Weights of a small GPT-style language model, trained from scratch on English Wikipedia.
Size: 11 layers, width 448, 7 heads of 64 (1 for keys and values), MLP 1792 SwiGLU, vocabulary 4529, 35.7M parameters.
Architecture: RMSNorm before each block, no biases in attention or MLP, untied embeddings.
Each number is 50 + 12 x the weight over its row's rms, rounded and kept within 0 to 99. Layers, rows and columns count from 0. The size before them is the row's rms in percent of the matrix's.

# gate: layer 5 MLP gate, 1792x448, rms 0.0385, rows 1414-1434, columns 224-335
# up: layer 5 MLP up, 1792x448, rms 0.0379, rows 1414-1434, columns 224-335
# down: layer 5 MLP down (transposed), 1792x448, rms 0.0285, rows 1414-1433, columns 224-335
gate1414 100:35 49 27 65 45 39 48 36 40 50 57 56 57 51 47 48 58 36 59 45 41 58 48 47 24 60 55 45 32 44 49 56 32 49 51 35 52 65 45 36 59 71 54 50 56 57 63 48 49 67 64 26 33 46 46 49 69 39 53 18 50 48 55 42 53 30 35 36 49 52 52 49 44 60 46 70 32 24 53 66 69 51 55 27 23 65 75 63 77 71 47 52 51 38 56 61 43 53 49 61 60 55 45 38 50 67 62 46 59 73 58 60
up1414 102:62 52 32 42 55 65 63 54 27 54 57 65 18 40 71 48 46 46 36 55 55 68 51 68 34 57 67 41 57 42 45 43 47 70 57 53 25 47 44 50 29 40 57 41 39 62 57 59 47 65 21 46 59 62 57 60 65 55 43 37 28 53 44 73 64 57 46 30 69 45 66 29 50 32 57 73 46 36 61 58 46 23 47 62 53 26 42 37 16 51 49 74 48 43 46 38 42 52 61 67 39 20 51 34 59 73 30 46 62 55 53 51
down1414 103:51 57 79 40 52 48 54 65 21 64 75 65 42 56 44 37 33 59 49 42 45 52 77 50 58 47 60 42 48 45 53 45 86 64 61 55 44 42 61 53 55 79 79 46 47 53 67 40 38 65 24 67 47 64 45 41 66 61 39 56 41 66 39 65 50 56 52 60 55 63 71 37 78 46 63 50 58 55 66 40 45 45 40 55 50 38 17 57 24 32 51 49 53 33 53 56 34 56 61 53 66 37 49 51 43 30 49 57 36 46 69 48
gate1415 098:41 80 55 53 59 33 57 59 56 57 47 61 45 45 65 67 83 45 69 52 37 47 49 56 54 54 63 43 47 64 74 55 53 55 64 49 49 50 56 56 52 34 39 48 60 37 45 44 69 49 35 42 43 46 78 58 28 59 51 53 22 47 53 54 56 42 36 31 51 56 35 63 33 32 37 58 44 36 36 51 62 65 46 41 42 39 49 36 58 45 43 43 48 55 75 45 57 44 42 49 62 38 71 84 52 45 45 31 75 46 71 68
up1415 100:44 46 50 39 66 49 57 63 63 51 46 32 35 77 39 47 50 28 62 44 45 59 50 55 46 59 51 31 48 54 52 75 25 51 65 65 71 49 48 54 60 53 65 54 53 55 49 55 81 58 34 53 50 58 33 56 31 61 51 43 37 35 54 35 59 23 56 64 39 59 35 72 58 76 60 49 45 45 48 59 56 34 64 42 30 37 47 38 57 64 52 51 52 69 54 27 61 42 46 28 67 61 34 42 53 40 46 34 50 43 60 69
down1415 099:45 58 46 54 25 43 80 52 49 58 53 57 57 29 37 53 56 35 48 45 48 39 39 45 49 52 51 36 41 56 53 60 39 34 43 48 31 45 43 60 19 49 64 60 51 28 34 33 47 54 55 46 57 50 51 59 53 63 64 50 44 56 57 40 40 48 43 47 45 65 66 45 49 59 50 78 56 40 58 45 50 52 55 47 46 52 53 36 56 44 63 50 28 49 56 49 31 46 57 56 42 68 34 46 36 46 52 45 38 51 64 65
gate1416 096:50 46 50 45 38 32 48 58 50 71 53 42 39 49 53 50 40 38 25 40 45 50 51 50 37 33 43 43 46 53 56 57 31 59 68 49 47 64 38 58 38 36 23 50 67 37 58 62 68 53 43 57 48 57 30 56 38 37 24 62 41 42 58 68 50 41 40 57 42 47 37 61 41 57 71 45 46 44 49 24 52 62 70 63 61 53 35 56 64 40 57 70 61 68 39 59 61 70 41 52 53 43 30 49 57 46 33 49 45 54 44 59
up1416 094:36 67 45 55 55 37 46 56 27 37 39 43 59 42 71 46 52 63 51 42 49 53 69 60 53 52 61 59 34 70 61 56 50 26 58 52 61 29 52 34 60 48 47 72 46 61 54 46 35 33 50 59 58 56 60 67 37 59 42 56 49 64 54 74 54 46 25 51 43 42 54 45 57 41 23 68 58 44 34 46 67 67 54 53 42 53 42 65 51 40 57 27 51 59 55 39 57 51 31 59 76 48 65 47 47 57 66 76 51 49 34 79
down1416 094:64 41 51 54 52 44 49 36 54 39 54 46 32 64 51 47 39 57 79 49 39 38 24 43 50 66 55 57 76 36 60 55 65 57 57 33 48 60 69 44 65 43 54 23 40 53 49 56 55 52 56 38 69 45 36 43 62 48 70 56 69 47 46 45 49 53 32 39 44 53 54 61 51 58 53 35 39 29 62 79 32 32 36 44 37 49 45 49 48 66 25 60 57 39 50 74 66 28 53 35 53 52 19 53 50 47 50 51 34 56 47 35
gate1417 104:42 47 53 68 66 45 46 61 41 56 67 67 63 47 66 48 35 43 30 71 39 55 26 49 49 38 53 28 68 36 57 41 51 45 35 65 23 30 65 53 61 49 73 55 45 68 40 41 55 57 53 52 42 64 62 43 57 46 48 58 66 45 48 23 31 50 53 52 40 67 54 63 71 53 51 61 38 61 61 52 49 91 70 35 29 54 72 45 45 35 26 51 61 43 56 51 67 54 64 60 47 48 58 62 60 20 41 46 58 46 47 42
up1417 105:34 63 40 55 63 34 64 71 57 55 54 54 34 50 62 40 39 48 53 47 54 49 63 62 48 44 60 35 70 40 31 47 46 42 54 46 31 33 81 38 51 42 65 49 50 51 49 38 59 67 65 45 44 59 61 44 30 69 42 22 45 42 41 43 56 55 50 18 46 38 55 48 47 53 36 38 41 46 45 40 53 42 33 43 39 44 57 62 55 42 41 67 51 44 38 59 65 35 69 50 40 49 55 46 65 52 33 43 22 60 56 33
down1417 098:46 54 52 49 68 51 43 44 43 58 32 30 48 42 53 52 50 37 52 43 54 55 28 41 54 38 54 54 54 58 28 49 52 49 35 65 65 58 22 36 56 52 49 30 72 54 44 53 33 52 29 38 56 52 43 43 60 57 69 35 24 58 36 76 46 59 66 45 52 32 34 39 69 54 26 41 55 58 40 40 52 40 34 58 48 35 30 65 58 79 41 60 88 68 61 45 49 27 51 46 46 34 64 54 23 49 46 64 44 39 38 51
gate1418 106:63 66 32 49 59 42 47 42 41 40 49 34 50 56 28 48 59 57 73 64 54 43 44 24 49 70 62 44 56 36 79 40 29 36 56 75 45 59 54 62 43 48 37 60 51 40 34 43 72 43 54 33 44 62 57 49 53 28 51 50 54 36 52 38 52 56 44 62 60 23 48 54 19 50 67 63 57 67 37 55 51 38 48 36 19 58 60 48 60 38 32 39 45 51 55 55 60 44 39 34 50 31 73 47 52 39 34 38 44 66 59 58
up1418 102:39 43 67 43 50 38 68 30 55 56 38 54 26 51 38 64 48 23 53 25 38 37 23 72 41 57 38 43 62 46 42 59 52 53 69 42 72 43 59 59 51 43 47 36 35 47 61 65 63 59 55 52 67 37 37 29 55 56 51 65 45 45 56 54 66 46 57 42 25 50 69 53 69 27 44 43 64 63 43 34 56 48 57 27 38 36 48 68 59 33 38 40 55 61 51 56 70 42 44 64 38 67 31 58 49 58 58 56 74 62 40 66
down1418 104:49 46 84 46 32 48 68 55 45 56 53 47 32 56 51 37 34 50 29 52 61 45 44 45 53 46 39 46 39 53 47 51 61 50 43 74 50 68 49 59 51 52 31 56 58 60 43 36 22 53 40 36 42 24 47 50 68 69 58 36 32 58 38 55 53 59 51 40 49 45 58 42 30 42 48 55 58 54 45 50 54 50 55 59 50 51 37 41 61 39 51 48 61 26 56 43 40 44 65 54 83 70 42 58 48 48 49 67 44 67 50 53
gate1419 096:39 55 37 57 31 46 60 58 63 55 23 45 38 41 53 34 58 44 67 59 45 38 54 57 52 41 37 52 37 49 62 47 48 65 40 32 38 56 52 58 62 53 33 73 70 47 54 38 55 59 45 31 66 53 33 38 37 40 43 77 58 54 43 66 47 59 27 62 31 67 58 39 53 48 56 31 57 63 27 61 47 64 53 38 44 74 46 56 15 55 49 48 46 53 67 36 38 26 65 36 45 39 32 32 56 47 51 45 45 55 47 32
up1419 100:45 56 55 46 58 51 28 50 40 57 51 32 65 46 49 54 41 78 39 25 48 43 51 42 40 70 32 60 65 32 40 37 51 56 51 50 54 65 66 51 43 37 60 41 37 54 44 75 73 64 63 58 55 56 57 52 39 59 51 71 35 39 45 42 39 63 44 55 47 66 44 60 58 77 79 61 62 45 75 56 31 51 46 66 66 52 51 52 64 54 43 36 47 47 63 43 45 48 34 45 55 47 55 35 35 41 51 88 73 26 32 53
down1419 097:45 51 50 49 62 33 78 64 56 52 26 52 48 44 47 51 48 52 40 61 50 50 46 50 34 49 50 60 43 44 45 53 58 62 37 58 35 66 61 48 43 44 32 53 70 56 37 25 61 37 47 39 67 69 49 59 61 40 48 45 56 39 39 67 36 45 53 65 39 48 56 48 66 60 57 47 50 67 42 51 67 52 50 51 46 64 43 40 38 66 68 55 52 53 45 50 29 47 59 82 47 38 45 55 56 49 45 42 48 59 40 25
gate1420 098:25 66 68 44 41 41 65 46 27 48 43 52 70 36 58 50 53 49 61 68 53 46 44 69 52 44 49 50 59 51 33 57 57 56 44 72 55 45 56 46 60 47 51 39 38 52 60 33 65 57 63 70 47 44 47 49 34 22 75 42 40 46 53 48 50 35 52 61 53 37 48 70 56 58 45 36 56 39 58 40 60 29 63 40 48 47 61 70 40 55 62 47 32 39 46 67 72 53 37 54 59 39 50 47 50 57 56 37 39 44 54 45
up1420 099:20 50 52 60 69 39 58 71 30 70 08 36 65 65 55 53 62 41 46 52 27 63 73 57 42 54 46 60 57 52 28 58 33 43 50 44 42 57 58 52 40 63 65 37 39 61 57 57 37 48 55 44 61 59 63 73 55 67 31 67 25 41 52 28 47 30 49 49 45 51 45 59 53 56 53 49 60 58 55 61 61 50 37 49 71 37 58 58 44 44 60 72 30 35 26 60 46 52 52 59 61 67 61 33 60 29 47 31 62 48 69 45
down1420 101:54 54 49 46 40 66 56 52 61 39 62 55 38 54 60 49 65 53 57 39 71 61 55 45 63 49 27 42 37 55 52 51 22 51 32 36 48 46 36 31 17 52 65 60 54 52 69 43 37 80 49 50 39 64 48 52 59 55 43 67 48 59 52 25 52 39 33 39 59 44 22 52 35 45 58 48 04 36 55 46 56 63 40 53 54 50 51 67 46 48 43 45 61 43 39 59 52 42 43 49 64 58 39 55 76 53 50 43 47 53 34 48
gate1421 100:58 42 48 65 71 63 39 34 44 75 76 64 35 43 36 35 72 61 60 35 31 64 51 48 57 48 61 46 53 46 38 56 44 53 46 65 49 48 48 46 42 46 53 24 51 52 37 52 41 33 54 47 27 27 41 59 29 60 56 35 47 48 44 49 45 35 63 49 56 57 49 55 60 39 51 58 64 50 29 44 55 45 44 49 45 54 81 34 37 36 40 46 69 46 40 39 59 68 38 63 48 61 43 41 34 74 48 57 26 68 41 49
up1421 100:55 54 62 55 60 65 48 39 36 60 57 43 51 46 47 49 59 48 34 50 72 44 41 74 54 50 41 63 58 55 32 44 34 47 20 61 35 33 57 53 28 58 57 58 36 60 47 45 62 25 74 40 42 60 59 45 55 52 65 48 50 25 44 41 38 44 52 32 50 35 48 42 65 36 67 40 39 75 43 70 53 53 68 55 45 52 40 44 31 54 43 64 58 51 55 40 21 55 34 46 60 48 38 37 35 46 52 45 41 55 52 47
down1421 101:55 61 40 58 51 44 58 51 46 18 54 38 57 61 61 69 37 47 54 20 36 58 60 60 72 29 43 43 63 49 59 35 55 34 61 47 50 79 59 69 46 32 43 56 62 43 78 62 69 54 52 47 48 40 34 49 74 65 39 57 63 49 59 49 54 58 55 57 53 61 57 50 43 58 63 44 75 48 54 46 54 48 43 54 76 49 65 35 53 65 59 36 45 38 55 29 64 53 37 37 54 61 51 43 41 56 46 40 41 62 18 52
gate1422 100:34 56 54 62 49 58 63 66 83 65 51 19 61 39 31 58 53 45 59 51 47 59 45 51 41 43 21 80 71 58 57 40 47 42 57 36 57 63 42 46 35 59 58 46 50 72 48 66 44 70 56 56 54 51 46 43 34 43 67 62 33 56 48 37 34 57 43 37 56 34 37 40 50 48 43 30 52 46 71 61 41 58 47 46 54 41 50 50 60 56 34 79 55 46 39 60 48 55 30 50 60 64 45 57 47 49 56 44 27 58 37 50
up1422 102:64 53 68 56 32 45 57 57 34 54 53 49 68 41 33 27 55 44 79 43 49 29 48 67 52 63 35 49 51 30 60 49 44 49 32 59 20 38 49 27 70 50 76 52 58 66 42 59 41 43 33 45 60 60 56 59 43 50 37 69 65 38 36 48 21 42 54 69 18 37 40 39 43 24 52 19 42 78 44 43 65 37 48 51 73 57 57 63 47 51 59 60 45 41 53 31 54 59 42 42 46 42 58 64 53 41 38 50 51 45 57 57
down1422 101:62 44 45 42 39 52 31 69 51 38 74 67 64 29 57 55 61 46 54 52 36 56 42 49 53 54 60 45 48 63 55 58 59 47 40 49 50 52 36 30 49 42 68 25 44 48 67 64 45 66 48 64 64 37 70 65 16 48 76 40 29 63 25 55 59 39 60 65 40 59 45 62 48 48 76 33 19 35 57 54 57 46 37 40 77 43 25 52 34 48 49 32 55 58 55 50 59 73 61 46 44 50 50 59 59 50 51 27 60 48 55 40
gate1423 093:71 55 45 55 67 30 27 48 42 29 53 59 36 44 47 69 58 48 72 35 68 75 41 46 46 67 57 43 47 48 24 41 25 42 48 56 67 46 59 35 48 57 52 53 45 54 46 56 43 64 49 51 53 49 58 64 48 37 32 37 47 41 49 26 63 30 68 46 40 49 34 61 58 37 44 55 72 61 43 37 47 70 57 38 47 43 41 52 63 71 34 43 56 41 26 48 63 43 47 45 38 30 55 29 37 62 50 72 51 37 47 40
up1423 096:50 29 63 65 32 39 39 23 75 59 33 39 76 68 74 57 68 73 51 50 37 53 46 42 40 43 25 33 62 66 51 55 58 51 73 41 43 39 57 60 32 56 41 52 58 63 46 50 45 59 29 26 39 51 47 59 51 54 60 45 45 63 38 53 52 56 46 73 59 72 65 52 38 42 49 54 35 33 51 56 52 54 49 40 48 72 40 38 63 42 38 42 47 41 46 52 33 68 39 45 36 48 38 69 47 64 62 65 42 32 57 49
down1423 098:71 56 52 39 68 55 64 48 63 40 59 47 33 47 54 73 78 33 46 37 69 51 43 33 71 61 49 60 23 55 47 49 52 46 29 65 62 55 36 47 36 58 59 46 54 55 55 51 55 47 22 53 75 38 44 44 41 38 36 54 36 45 31 65 40 38 44 61 33 53 49 72 76 51 59 33 59 80 55 57 33 56 62 75 64 61 27 37 56 59 41 36 46 48 32 37 66 34 30 30 39 44 61 42 17 39 50 63 58 48 58 35
gate1424 104:44 54 60 60 48 42 37 69 54 30 46 26 37 33 65 49 53 46 52 47 56 53 51 45 53 68 54 46 39 46 14 47 53 67 77 68 48 50 57 50 31 38 44 76 47 57 50 57 59 82 59 52 53 63 76 50 56 58 48 46 53 35 55 46 78 45 52 51 53 50 66 48 52 56 64 35 43 45 43 53 59 47 40 61 64 36 55 45 43 69 63 39 46 58 50 59 65 61 43 68 29 57 43 61 65 60 29 39 45 52 56 56
up1424 103:60 54 45 51 53 55 55 37 59 65 44 38 50 59 43 62 34 39 50 66 41 51 47 68 40 31 69 41 52 69 59 19 45 57 62 26 45 54 52 49 35 48 54 65 59 52 51 60 67 48 34 36 23 55 41 50 30 70 55 39 52 55 51 41 56 62 76 40 39 56 62 57 37 50 48 50 57 45 40 50 71 67 58 50 46 45 41 61 56 41 59 61 36 37 34 38 49 56 35 57 29 73 45 53 68 66 51 55 42 43 35 55
down1424 099:47 68 50 37 45 57 42 34 43 81 50 45 57 59 57 44 62 73 56 53 61 65 52 63 50 30 48 65 57 62 75 45 40 26 54 58 54 36 49 56 22 76 49 48 49 37 46 41 44 34 53 83 36 49 64 48 50 60 49 40 53 50 60 26 43 57 38 21 54 46 60 44 44 56 70 62 52 38 54 73 46 58 50 66 58 39 69 57 42 46 35 25 44 42 47 47 40 60 40 65 49 67 63 26 32 24 57 52 43 40 47 56
gate1425 094:51 60 57 35 41 59 21 26 57 30 46 58 62 32 65 52 59 64 62 55 30 77 57 55 45 70 43 41 36 59 42 38 54 43 48 53 63 53 51 51 64 65 52 52 54 58 69 40 46 65 73 63 76 31 46 37 54 54 59 61 56 49 61 45 62 41 18 64 74 48 43 57 57 34 63 39 44 29 37 25 56 48 30 49 52 48 56 51 35 48 45 32 47 50 51 44 46 64 46 44 54 60 68 40 58 43 39 49 51 50 52 64
up1425 098:41 42 78 57 38 54 41 44 47 54 20 44 47 50 60 21 60 77 76 38 42 54 45 45 52 65 52 39 39 66 44 47 61 45 63 49 60 48 72 56 46 59 45 30 72 50 33 37 49 42 51 51 66 27 55 54 44 46 51 41 79 40 21 49 64 50 42 39 35 65 60 53 71 45 50 79 68 63 32 49 52 51 32 41 34 27 72 80 44 66 43 37 32 33 53 47 26 53 54 44 40 31 51 51 27 69 41 44 42 64 50 35
down1425 099:47 46 37 59 48 51 46 51 52 50 59 55 39 40 44 45 53 46 57 51 61 46 33 67 55 51 59 43 69 41 50 61 67 59 53 57 39 47 72 55 43 72 58 69 48 55 47 46 52 49 67 46 58 51 61 32 47 47 24 47 44 51 48 45 66 55 62 49 72 48 57 54 59 71 79 20 40 27 47 51 65 63 52 67 42 46 38 61 42 30 40 51 71 28 72 61 76 56 64 50 80 53 46 47 36 34 51 51 52 68 37 72
gate1426 094:71 53 29 42 49 23 38 44 68 49 40 48 79 59 57 59 37 61 71 54 56 62 42 63 72 78 50 45 42 47 42 40 65 63 43 64 57 30 52 36 44 36 48 58 33 44 51 63 45 66 54 45 49 54 51 66 58 42 48 62 44 52 46 79 75 24 47 51 41 46 55 63 32 58 31 51 46 43 49 44 51 66 28 68 50 48 61 56 52 36 44 29 52 15 52 70 63 25 58 16 39 44 62 39 43 41 41 42 33 49 51 30
up1426 098:66 62 36 42 42 45 69 57 42 50 42 40 62 54 50 60 44 58 63 42 55 71 45 60 44 48 53 42 50 47 47 38 48 47 36 54 42 44 62 64 55 39 48 34 51 53 67 48 33 56 39 33 53 38 59 58 47 40 39 62 73 49 48 53 61 64 34 59 50 62 64 70 39 44 39 60 59 42 44 39 60 36 38 31 72 34 46 51 56 31 60 44 76 30 60 77 52 57 68 37 44 60 57 38 37 50 50 57 36 43 47 33
down1426 099:46 42 49 40 33 86 59 45 35 45 35 57 54 44 52 37 53 50 47 47 54 74 51 38 46 60 65 45 45 42 47 37 37 33 38 51 53 31 47 56 57 62 53 51 65 47 12 48 39 55 73 67 36 64 38 67 32 52 47 61 73 35 51 54 18 82 55 23 65 44 48 49 44 58 39 39 22 41 46 54 49 60 40 33 44 42 54 41 42 55 64 51 42 33 49 51 53 63 65 63 27 63 28 46 37 31 68 51 21 46 65 49
gate1427 102:46 53 66 45 52 37 61 47 58 50 62 59 56 50 42 47 56 23 43 56 64 44 36 50 67 34 50 66 39 55 27 68 51 53 73 71 60 57 49 56 33 39 38 73 53 35 27 42 55 61 68 35 61 38 52 52 46 46 65 49 44 59 46 52 46 38 63 55 39 60 54 42 57 32 41 53 64 60 50 52 62 56 70 33 36 59 32 38 79 50 40 60 39 46 52 52 48 51 58 71 45 56 43 52 37 71 53 43 49 58 38 70
up1427 104:55 62 53 52 53 57 45 61 46 53 20 46 63 65 53 44 61 28 83 44 60 45 37 31 28 57 55 52 63 64 35 49 43 57 57 41 57 57 46 62 32 35 40 31 50 42 64 66 52 41 65 49 43 24 46 35 79 45 46 45 37 45 36 38 64 47 44 46 46 51 47 42 40 51 47 54 46 59 42 58 62 57 72 47 45 42 56 52 51 49 63 51 41 37 51 37 44 44 54 63 43 62 58 67 54 58 71 22 62 52 69 59
down1427 102:41 63 46 55 56 58 27 44 46 50 58 79 28 49 32 41 74 37 65 42 48 57 56 52 43 64 56 46 45 54 44 57 45 46 75 48 52 67 77 47 56 49 45 50 46 56 42 51 51 32 55 49 51 46 54 46 35 40 48 45 50 42 67 51 56 50 38 40 45 55 60 61 51 59 46 52 73 39 70 34 46 55 57 53 37 15 50 40 38 60 62 50 55 51 30 35 59 42 50 39 37 38 42 43 54 49 73 57 43 27 53 73
gate1428 095:49 60 60 39 51 68 75 58 37 65 71 42 40 53 48 44 47 48 30 50 60 54 50 65 49 57 39 66 60 60 72 29 28 52 68 58 46 42 52 31 45 49 54 48 74 28 50 44 69 42 54 30 82 51 35 39 66 67 37 58 52 42 38 58 44 47 62 44 34 43 57 24 40 49 53 52 45 48 54 64 71 31 41 51 48 66 29 52 67 62 59 53 24 42 40 40 34 43 52 34 38 70 41 55 36 48 48 44 41 56 55 63
up1428 097:52 53 62 52 46 48 55 58 45 35 44 27 49 66 32 26 57 45 41 43 49 36 57 56 71 69 40 65 79 43 60 58 50 74 54 34 33 47 71 47 55 42 34 55 52 48 51 45 36 54 52 37 53 52 61 30 62 55 41 48 45 53 45 46 45 54 41 45 33 21 33 63 66 47 36 63 52 44 82 46 49 30 47 48 37 43 23 61 53 57 53 31 66 53 55 51 32 36 53 73 51 52 73 46 41 40 66 42 24 61 38 49
down1428 095:56 64 67 41 38 39 63 67 51 59 67 42 35 53 42 44 53 54 32 54 62 59 62 42 63 66 21 53 54 57 48 47 45 44 36 46 48 65 64 38 56 32 55 41 50 35 52 48 25 24 36 50 54 60 48 57 70 68 65 35 54 52 48 32 57 25 53 54 49 37 46 41 57 58 45 45 53 61 40 31 44 59 53 39 54 57 37 35 63 76 64 57 62 52 59 30 69 68 51 56 61 53 46 55 41 42 54 54 37 28 57 53
gate1429 099:29 49 57 56 60 41 37 40 50 62 56 38 60 52 25 47 76 39 59 52 63 75 38 31 39 46 35 27 62 40 45 59 71 21 58 35 40 58 58 74 56 72 46 50 47 39 53 55 60 51 60 44 24 35 59 55 55 34 33 88 34 89 64 71 60 46 44 61 34 68 58 52 57 50 54 51 44 58 57 51 59 52 51 47 39 61 46 50 69 35 61 52 56 49 35 53 48 54 55 46 35 62 57 60 53 50 43 58 66 60 34 46
up1429 100:47 40 62 66 63 51 48 74 44 52 55 23 37 69 75 30 56 42 71 80 59 64 61 41 29 61 38 55 65 55 41 69 56 52 63 43 14 54 59 68 59 51 66 60 31 42 38 27 39 60 46 46 53 60 50 72 23 48 68 57 51 52 36 72 32 56 74 63 39 37 62 64 64 57 48 63 33 43 42 46 34 64 48 31 46 58 53 62 40 62 43 68 58 50 48 34 47 44 59 35 36 50 72 55 50 53 54 63 35 70 48 56
down1429 100:46 49 35 60 44 67 51 48 37 53 48 42 62 47 46 48 45 70 49 36 37 31 52 45 75 57 53 48 34 40 37 49 50 72 43 38 44 54 51 47 68 33 63 46 71 39 37 44 51 65 41 31 61 53 54 55 57 59 81 52 41 35 32 34 56 50 48 51 46 53 46 67 50 59 50 59 41 33 44 45 63 74 66 45 48 60 75 40 58 46 68 76 44 61 52 32 54 62 51 22 64 61 54 56 57 54 67 29 57 55 40 54
gate1430 100:62 26 43 49 43 54 29 56 47 49 59 53 40 50 51 72 56 50 79 61 58 69 63 35 54 50 34 41 50 41 34 58 49 39 29 37 37 44 51 55 65 52 52 57 56 31 47 53 63 50 35 51 60 47 53 40 58 57 56 39 51 57 57 37 73 58 65 44 37 59 39 61 50 40 30 64 57 41 45 29 52 65 35 88 33 55 51 47 26 51 55 53 41 49 70 29 34 42 64 40 58 36 62 56 34 50 60 59 50 32 46 44
up1430 099:53 38 52 60 49 32 62 52 52 43 40 35 32 64 54 52 44 41 68 48 45 53 58 53 50 46 63 41 32 23 60 70 53 59 72 41 45 63 66 44 70 50 62 54 49 55 64 54 34 52 69 34 51 49 63 72 26 35 44 45 49 62 38 58 64 49 72 74 57 43 56 59 27 59 42 74 43 50 39 49 64 57 65 41 56 62 31 52 59 79 42 24 22 55 35 40 66 54 42 45 29 38 41 51 36 60 44 35 47 59 51 30
down1430 097:49 63 46 48 51 61 79 51 36 51 56 29 43 41 73 26 50 66 56 30 49 34 55 53 52 50 49 42 28 67 47 62 56 66 52 60 39 55 60 61 50 75 44 54 65 56 43 47 69 54 39 60 67 46 44 52 40 60 59 33 61 48 42 64 49 38 43 39 28 46 54 64 57 67 36 55 60 57 57 66 44 66 49 39 34 55 55 45 56 44 58 41 38 60 57 37 52 50 48 67 36 43 35 32 35 44 43 49 47 65 53 57
gate1431 099:44 51 58 60 35 53 67 46 49 46 54 48 47 70 60 28 40 44 55 56 37 45 48 59 73 25 52 43 37 32 25 45 48 45 61 62 41 47 51 56 56 72 44 34 36 50 53 33 46 66 61 53 65 53 58 64 43 72 44 48 47 73 47 37 58 38 43 35 48 46 59 47 42 48 47 54 53 65 41 39 17 35 52 40 48 60 63 31 62 61 44 57 30 49 27 40 51 33 52 49 62 47 56 67 53 23 66 44 40 50 65 75
up1431 096:56 62 46 58 39 56 49 53 42 49 53 59 66 65 67 59 48 42 61 57 31 47 44 51 39 43 38 63 54 16 44 54 33 63 36 27 48 58 52 73 43 27 46 38 52 49 55 47 65 55 48 24 60 55 51 52 54 58 31 56 50 58 27 79 42 45 72 40 39 51 47 39 57 45 58 42 53 52 47 67 56 42 49 32 56 62 44 46 67 49 51 49 63 69 50 55 44 40 42 20 61 39 57 32 68 51 34 43 74 74 23 58
down1431 099:52 54 60 48 55 57 66 35 47 65 41 47 57 49 52 71 62 58 36 32 59 50 63 52 58 57 63 50 40 56 48 24 52 55 61 63 47 47 64 54 63 60 50 61 32 71 61 51 49 58 72 67 56 47 38 38 42 51 65 32 47 48 66 29 55 77 45 51 60 54 57 51 75 65 65 63 49 56 47 35 70 29 30 55 24 39 51 58 49 69 46 41 41 29 51 42 44 51 56 69 46 33 54 59 74 53 52 32 21 55 66 59
gate1432 103:41 35 50 39 26 30 37 35 67 44 47 25 65 49 64 43 41 38 40 47 58 53 65 42 46 64 31 35 48 40 38 62 64 52 47 48 45 45 45 33 53 50 59 74 56 46 36 42 43 68 35 46 44 48 47 45 45 41 55 50 43 43 26 67 61 57 68 38 55 66 37 75 37 27 64 44 40 36 55 53 59 56 59 77 53 34 76 34 54 67 36 27 62 41 65 40 46 51 61 34 57 62 71 80 44 34 40 60 63 62 59 60
up1432 101:46 38 54 31 44 30 50 58 59 60 57 49 39 30 60 48 47 77 38 49 53 54 61 35 78 65 41 56 47 46 56 54 50 50 71 60 37 34 58 55 27 59 73 82 57 36 55 38 53 18 52 59 43 62 46 68 62 52 43 47 55 40 49 33 66 51 54 49 49 52 46 53 66 67 40 51 33 46 81 52 51 57 59 60 48 54 52 71 48 37 43 55 52 42 71 56 68 55 44 37 47 52 40 44 61 46 41 51 33 54 47 45
down1432 100:66 40 60 61 23 40 47 44 58 36 80 59 55 51 53 51 66 53 35 50 35 54 53 27 59 31 37 27 56 26 47 39 52 36 62 57 40 73 45 41 48 54 55 48 40 46 47 56 41 66 36 47 57 47 39 64 46 57 59 55 45 36 35 37 64 53 57 27 57 51 42 35 41 46 75 49 32 78 39 61 49 51 64 40 71 36 63 30 57 36 59 39 44 43 62 54 52 83 41 63 43 55 58 42 28 70 60 51 60 56 58 44
gate1433 099:62 64 48 49 37 49 71 52 41 61 40 64 69 33 42 46 49 64 48 35 40 62 50 60 63 28 39 27 50 30 53 38 64 49 51 48 62 53 69 34 66 65 58 31 40 56 42 51 65 42 71 42 34 55 36 60 49 70 39 39 59 43 48 33 67 77 46 43 69 30 46 54 51 53 56 39 34 55 47 53 47 42 53 41 42 58 36 56 37 56 62 57 50 52 63 65 56 47 57 38 67 45 49 44 50 36 48 64 52 62 51 39
up1433 099:48 54 55 60 58 67 48 45 39 44 48 34 59 23 63 52 49 39 60 49 42 53 48 49 43 55 40 50 39 42 52 59 40 64 64 49 70 50 30 65 48 40 42 46 43 39 34 58 48 48 55 42 49 56 45 61 67 47 22 42 70 29 43 54 64 45 26 46 75 43 60 36 76 39 68 52 42 42 55 61 58 40 48 62 38 62 39 65 51 50 61 54 61 52 21 55 35 29 38 44 41 33 28 61 77 40 60 60 52 46 33 15
down1433 097:67 68 31 46 74 73 51 54 49 28 67 68 28 60 41 70 44 51 48 53 50 48 44 60 37 40 42 60 71 25 64 38 35 40 45 70 52 64 28 32 45 47 39 54 53 50 46 66 41 59 40 45 48 41 47 43 39 33 50 50 33 65 54 54 57 32 59 14 40 75 40 56 50 48 48 46 54 39 45 68 47 63 59 52 53 31 36 43 23 53 67 53 32 45 66 38 42 68 11 36 40 36 43 39 39 53 46 47 44 39 71 62
gate1434 095:45 65 68 72 55 52 51 42 42 71 36 33 44 50 55 72 42 64 58 42 37 53 46 53 44 62 26 31 38 46 39 48 48 56 59 77 56 62 63 48 54 52 40 42 40 37 41 73 56 26 51 25 46 42 47 55 48 49 63 52 72 38 55 43 57 44 51 24 40 61 56 43 40 60 56 52 35 41 67 68 58 55 46 37 44 71 41 38 69 35 46 40 53 35 34 56 43 51 49 26 55 37 56 46 47 58 43 48 64 49 50 49
up1434 094:65 64 45 52 68 69 33 42 63 32 73 39 54 42 59 59 34 52 48 51 57 65 55 64 47 69 59 80 55 52 67 66 56 45 68 54 33 16 50 52 40 36 62 80 52 55 58 46 61 46 46 70 58 44 67 40 43 58 77 31 54 48 81 47 36 40 40 46 64 35 43 55 53 43 57 49 62 55 59 47 40 50 43 59 55 45 58 46 47 73 46 67 57 68 49 59 56 56 65 46 67 72 62 54 51 39 60 54 46 29 51 57